python train.py --norm_eps=1e-05 --qk_norm=false --attn_scale=0.125 --optimizer="muon_variant" --lr_head=0.00881 --decay_shape="linear"
Each number is 50 + 12 x the weight over its row's rms, rounded and kept within 0 to 99. Layers, rows and columns count from 0. The size before them is the row's rms in percent of the matrix's.

# o: layer 13 attention output (transposed), 128x160, rms 0.253, rows 18-37, columns 0-79
# v: layer 13 attention value, 128x160, rms 0.262, rows 19-38, columns 0-79
o18 096:69 37 51 50 56 33 36 57 74 34 35 21 41 53 71 60 65 49 69 61 51 35 48 19 42 32 48 34 54 53 44 67 43 45 44 69 52 57 70 54 69 66 54 40 54 44 31 57 43 49 39 55 30 63 67 49 32 54 31 60 71 45 41 45 57 63 61 46 50 32 60 52 50 49 38 49 35 47 33 38
v19 093:66 53 42 55 33 37 68 41 41 63 38 57 35 19 71 13 40 46 48 52 60 30 67 29 53 48 41 50 60 51 59 40 37 63 68 56 28 34 49 44 55 25 53 55 57 36 39 59 43 71 46 54 50 57 58 47 51 49 42 57 50 35 37 37 56 51 44 59 65 32 42 33 32 63 45 40 26 68 69 46
o19 093:52 39 57 53 64 45 60 64 56 45 53 48 56 55 42 48 31 39 61 50 43 50 38 50 54 69 40 47 43 52 69 62 66 44 42 44 44 59 54 61 59 58 57 49 48 61 63 49 45 42 63 51 41 54 59 58 57 55 34 34 48 47 51 34 26 55 65 35 62 51 39 57 45 38 60 34 67 41 54 74
v20 095:76 52 59 52 52 41 71 52 46 73 42 40 67 58 67 55 43 38 62 47 27 54 57 53 65 42 64 47 38 41 64 43 42 55 60 51 51 40 33 49 57 55 44 49 67 39 57 46 49 50 50 80 50 43 66 39 62 42 49 42 40 43 60 56 40 38 64 45 42 39 29 45 45 50 45 42 53 37 50 46
o20 094:45 58 61 28 44 31 38 40 38 26 59 49 63 47 38 29 60 43 56 59 69 45 39 74 33 64 24 59 42 56 63 60 50 50 48 44 59 52 42 56 40 61 57 37 29 53 41 51 63 68 69 32 54 58 37 53 44 41 38 53 57 83 45 48 59 70 46 60 63 50 52 41 47 42 42 55 54 65 54 49
v21 092:48 64 44 63 55 29 42 43 57 62 28 56 43 60 42 68 43 44 58 41 71 73 44 38 41 50 63 58 69 39 20 32 37 39 67 77 70 59 44 65 71 56 52 39 36 47 34 43 56 58 20 76 47 51 52 49 49 73 34 49 55 36 51 50 59 65 56 37 50 46 66 47 50 44 25 26 57 45 52 56
o21 092:55 49 52 39 58 57 74 54 64 52 58 55 38 66 45 47 62 43 38 48 58 44 30 47 51 53 53 58 40 47 42 52 71 45 37 29 46 45 51 44 45 70 46 50 62 71 75 45 38 47 79 43 46 64 51 50 51 37 08 71 85 40 49 48 61 69 49 40 39 40 44 53 47 53 61 61 53 43 29 29
v22 093:66 59 47 74 54 56 63 67 59 38 46 31 26 44 48 35 51 37 44 64 52 52 49 69 59 64 57 21 42 59 36 68 66 32 45 47 42 54 51 60 52 43 40 64 79 45 57 45 63 53 51 53 40 64 67 53 68 40 55 22 45 43 43 41 55 54 44 57 43 58 65 46 73 65 52 40 56 59 52 54
o22 098:23 66 77 40 40 65 57 48 56 42 67 62 51 49 63 65 30 45 55 41 54 41 56 39 33 46 36 67 27 62 73 57 34 47 57 38 39 63 49 55 43 49 64 48 37 69 24 58 56 34 68 50 32 50 52 59 36 70 33 66 57 53 53 63 38 53 33 75 67 51 45 63 59 39 53 60 33 49 57 72
v23 097:48 30 58 54 35 60 52 40 35 50 52 58 70 46 48 23 43 46 55 33 53 29 32 49 40 62 38 26 53 45 59 64 54 37 42 56 36 48 46 49 46 39 38 54 39 59 60 39 60 58 76 81 58 40 35 54 42 59 43 61 62 36 60 69 44 39 31 78 52 43 43 72 53 42 58 63 63 55 35 46
o23 099:53 80 47 28 44 44 30 53 44 25 40 42 17 60 37 25 22 32 18 44 68 49 56 36 60 29 61 52 39 53 46 41 57 57 41 42 77 43 73 84 52 52 57 33 59 45 48 37 57 52 53 62 51 53 53 41 60 50 61 54 51 42 38 54 68 55 48 58 55 44 61 46 60 41 45 26 51 41 62 59
v24 089:37 55 40 55 42 44 66 46 56 26 70 60 50 41 50 63 54 31 37 60 63 48 37 57 49 48 44 47 62 60 53 42 31 54 43 62 54 42 50 40 46 63 46 67 29 43 70 46 50 35 15 69 38 58 56 47 73 65 49 34 64 46 55 34 66 32 43 67 53 69 38 47 33 60 39 60 42 65 47 38
o24 093:55 32 63 47 54 49 61 58 61 56 44 39 56 66 38 20 59 54 44 29 54 69 64 42 60 53 76 51 52 47 54 54 60 38 54 58 48 50 42 78 28 57 51 34 53 65 51 61 73 48 56 50 39 33 48 60 37 56 43 40 47 63 41 59 45 46 44 42 26 39 47 53 65 51 50 75 65 44 50 52
v25 093:61 38 40 59 56 51 31 66 35 54 25 65 58 53 40 59 49 47 49 54 46 68 61 45 53 45 41 65 50 62 46 50 51 54 40 44 65 55 36 50 49 36 57 53 51 55 33 58 29 47 53 71 50 43 38 32 54 53 46 31 64 71 56 43 56 53 65 50 48 41 66 36 46 41 34 57 39 49 38 76
o25 089:56 61 43 43 31 49 52 67 77 28 32 52 40 46 42 41 53 57 65 48 42 47 22 66 38 56 69 45 45 34 59 48 45 59 48 39 62 39 43 60 57 59 54 47 60 48 42 31 45 63 41 57 57 46 46 44 64 55 09 61 53 44 52 54 32 43 38 52 49 46 62 50 58 64 62 31 45 40 42 42
v26 088:42 52 56 46 37 44 59 43 41 58 57 76 43 37 47 45 58 56 67 64 60 55 32 55 53 67 65 56 76 59 52 40 42 54 45 39 54 61 65 58 45 57 54 52 58 38 53 44 20 43 40 51 52 53 39 59 57 57 52 55 67 48 61 67 53 51 58 47 29 36 45 56 50 50 48 73 49 51 41 51
o26 086:55 56 38 53 52 38 47 34 73 31 39 59 65 60 57 39 32 26 40 42 52 62 61 68 36 53 57 44 22 39 74 47 51 45 31 86 31 37 47 36 62 44 46 60 46 52 39 47 75 59 48 44 52 43 56 46 49 63 44 54 84 49 47 54 52 50 58 72 41 68 54 50 64 51 70 23 42 30 56 50
v27 093:45 34 34 50 65 36 74 37 69 34 53 56 61 40 39 56 50 44 26 64 49 54 46 54 61 30 43 48 65 64 40 40 39 56 41 30 57 62 27 48 42 61 50 37 22 42 64 54 47 48 48 42 48 45 51 83 46 62 52 26 53 60 51 57 48 53 68 56 62 48 42 48 37 30 56 32 38 63 56 62
o27 092:54 54 80 68 53 46 64 57 47 35 55 72 53 57 55 42 46 47 70 28 53 49 51 54 37 51 52 34 47 35 49 49 47 63 68 39 45 39 64 53 49 33 33 51 71 47 45 42 54 46 65 32 53 53 42 48 47 52 56 73 49 54 19 43 37 50 53 28 43 37 55 45 57 73 32 43 54 69 38 51
v28 097:77 50 46 53 55 50 53 51 45 41 33 28 54 34 41 36 44 46 44 41 60 45 70 62 60 53 50 61 27 44 54 63 45 41 49 57 61 45 61 83 32 41 53 45 58 48 50 67 47 36 52 43 64 48 40 63 37 41 46 49 31 60 41 51 47 27 46 39 44 44 49 28 46 66 71 57 53 47 41 35
o28 099:45 53 30 77 47 33 63 54 31 52 56 69 26 62 40 43 42 57 65 62 48 52 42 64 44 53 45 57 58 52 48 32 53 55 64 34 53 70 71 25 74 58 62 36 47 47 50 45 66 42 63 75 39 55 39 46 59 56 53 39 70 48 46 63 30 37 42 73 67 53 58 62 74 37 36 41 54 57 62 40
v29 084:61 60 40 44 60 70 40 57 80 52 37 68 52 49 54 56 45 16 63 34 54 40 57 44 45 77 49 43 69 58 35 54 54 60 52 27 72 60 70 32 48 58 51 47 43 41 36 51 31 32 65 29 37 32 31 58 67 61 40 37 45 46 49 40 66 46 48 59 67 59 50 48 48 66 64 63 44 52 42 34
o29 092:72 45 50 57 50 33 70 68 41 37 55 70 43 31 39 48 51 43 37 38 47 54 46 34 31 22 51 44 47 68 65 50 37 54 32 56 34 62 36 45 49 69 45 78 62 76 56 55 58 55 33 59 56 67 55 51 48 61 28 68 55 59 69 59 35 44 27 43 39 37 41 37 67 45 47 40 65 40 69 61
v30 093:60 41 33 55 54 34 41 50 61 43 63 59 47 41 51 60 51 58 24 44 37 55 30 49 44 68 60 58 40 48 62 31 56 66 39 48 47 51 53 49 63 53 48 52 51 46 41 72 51 27 47 36 27 40 57 51 50 61 56 55 57 44 44 38 53 49 55 49 67 25 60 44 36 31 38 59 60 53 43 51
o30 097:24 39 59 63 57 45 52 52 32 39 40 52 60 51 55 52 64 46 62 41 25 59 28 68 65 29 37 48 70 55 59 61 62 52 56 57 55 59 31 49 50 42 50 49 67 71 52 57 47 71 59 48 62 43 21 58 36 45 36 49 38 29 59 43 60 55 39 43 33 56 40 53 42 56 49 32 35 46 48 49
v31 090:44 49 46 48 74 56 42 54 43 43 60 59 49 40 68 36 50 53 81 49 32 38 51 60 29 50 49 56 45 33 55 44 35 35 47 44 65 49 29 57 43 66 54 57 40 39 72 37 46 27 49 49 31 38 49 70 57 63 43 49 59 18 54 50 34 72 45 60 50 55 50 36 69 47 41 47 62 63 66 52
o31 097:49 47 54 57 27 53 54 63 37 32 27 43 67 62 56 46 53 50 46 41 84 48 50 50 59 28 59 36 69 64 59 52 60 50 56 43 45 65 66 34 34 28 68 45 58 62 54 54 50 66 56 46 65 42 53 41 48 50 30 50 32 74 42 45 41 33 51 25 74 43 50 66 44 53 57 63 30 37 43 71
v32 086:46 11 40 51 30 55 60 35 59 62 39 56 31 51 48 54 59 51 62 44 44 62 44 55 31 51 30 54 49 45 57 47 64 43 53 37 68 36 61 46 39 47 35 54 63 55 66 45 62 32 32 49 44 35 63 31 37 42 56 29 60 58 45 39 49 30 69 59 45 71 57 38 56 33 50 30 54 38 60 78
o32 094:48 46 64 39 49 45 42 61 31 33 42 27 61 64 61 40 52 44 44 51 46 44 55 46 59 53 63 56 41 42 43 55 44 57 56 34 55 68 43 40 46 50 62 74 61 34 48 43 35 65 48 38 64 33 58 32 50 46 77 77 42 34 43 40 45 64 45 74 46 58 37 42 64 86 42 61 47 65 21 43
v33 089:33 46 61 39 70 43 44 40 39 24 58 53 49 50 31 41 64 46 38 39 48 43 53 54 60 49 46 55 64 34 55 48 61 82 41 53 54 48 65 62 65 34 43 54 50 35 56 55 66 34 51 59 55 66 70 52 61 52 71 43 41 61 63 59 48 65 59 54 52 69 23 63 33 43 36 53 52 53 33 52
o33 097:49 62 41 43 60 43 49 72 48 73 52 44 46 40 46 52 52 62 50 53 36 50 47 34 75 37 43 53 60 47 29 62 50 44 52 50 35 41 43 69 49 50 31 54 51 55 37 48 44 64 49 11 41 51 31 37 34 63 51 29 63 56 49 49 51 50 36 42 55 31 50 54 57 65 52 54 30 61 63 25
v34 093:41 64 33 56 35 61 54 55 54 53 57 52 78 27 48 44 60 56 63 52 46 49 63 41 52 62 61 40 57 46 49 48 42 58 40 47 40 63 51 44 70 52 57 59 63 42 50 32 55 44 63 77 42 37 66 39 35 45 45 69 47 57 50 42 51 70 55 45 43 45 71 48 60 48 58 48 44 54 48 47
o34 097:39 52 54 63 48 48 78 33 60 66 56 68 49 52 26 74 36 31 25 48 47 73 35 38 51 54 30 64 46 57 61 64 64 43 39 62 52 42 41 59 46 44 58 18 53 54 53 69 47 61 43 40 45 76 49 59 57 52 45 50 36 53 54 58 67 44 53 68 65 48 56 35 61 46 45 70 44 31 28 55
v35 085:55 15 41 42 50 32 51 56 62 58 40 59 39 62 46 68 46 59 73 45 57 68 47 62 43 55 56 56 47 53 60 66 62 53 54 52 39 48 30 49 66 41 59 21 53 64 36 53 64 58 48 43 42 53 54 43 55 65 37 59 49 48 57 52 45 38 40 59 40 44 30 57 43 48 29 63 50 65 70 39
o35 091:46 61 29 43 63 75 49 56 76 41 50 53 43 52 76 41 72 29 51 42 56 53 45 53 60 45 39 30 69 61 41 33 51 62 50 40 60 51 38 64 23 55 44 45 36 30 51 41 50 47 55 78 59 47 39 63 45 40 47 43 61 51 45 52 48 33 49 31 50 62 58 41 72 36 67 59 61 46 58 53
v36 090:31 60 55 54 39 38 68 36 40 49 43 77 50 73 52 58 46 43 50 09 49 42 62 62 30 45 48 44 66 43 53 54 36 64 49 60 65 58 45 76 44 53 34 30 57 50 35 47 49 63 64 51 40 67 41 52 35 56 66 39 47 47 47 28 69 31 61 48 59 73 52 46 40 67 61 47 77 43 43 58
o36 090:51 71 63 43 47 60 26 58 80 66 45 52 62 55 58 39 37 40 42 66 46 43 58 34 54 37 51 49 30 63 57 51 73 72 38 27 44 52 42 37 45 55 56 70 32 57 60 47 55 58 50 50 65 40 52 47 11 59 72 68 39 59 58 53 66 38 55 61 38 35 45 52 59 61 37 60 59 54 41 31
v37 096:28 57 69 64 54 51 39 21 60 51 40 41 62 60 75 49 53 52 50 49 38 34 49 48 19 31 55 57 62 65 71 38 54 47 31 28 71 48 62 32 55 40 37 57 69 19 37 45 67 64 51 66 55 40 45 49 77 81 36 40 48 49 42 47 61 42 51 54 46 55 48 43 56 27 46 42 69 69 54 60
o37 104:51 38 55 38 31 42 54 78 36 45 55 56 75 47 41 38 52 34 52 67 74 55 68 54 77 56 59 63 22 45 57 52 48 53 49 61 52 41 52 41 52 62 31 45 27 76 61 49 53 49 19 52 62 51 38 47 25 38 22 56 55 34 60 43 62 66 54 37 40 44 51 30 44 44 39 59 51 52 35 48
v38 087:64 43 34 35 56 51 35 39 45 50 56 66 55 52 46 26 52 32 53 22 53 46 49 44 41 50 69 42 41 47 52 82 54 57 70 59 50 65 48 35 57 40 51 77 53 60 61 43 69 48 60 61 43 50 64 78 49 35 45 51 67 44 47 53 32 45 35 58 47 35 61 52 43 55 31 72 44 59 51 42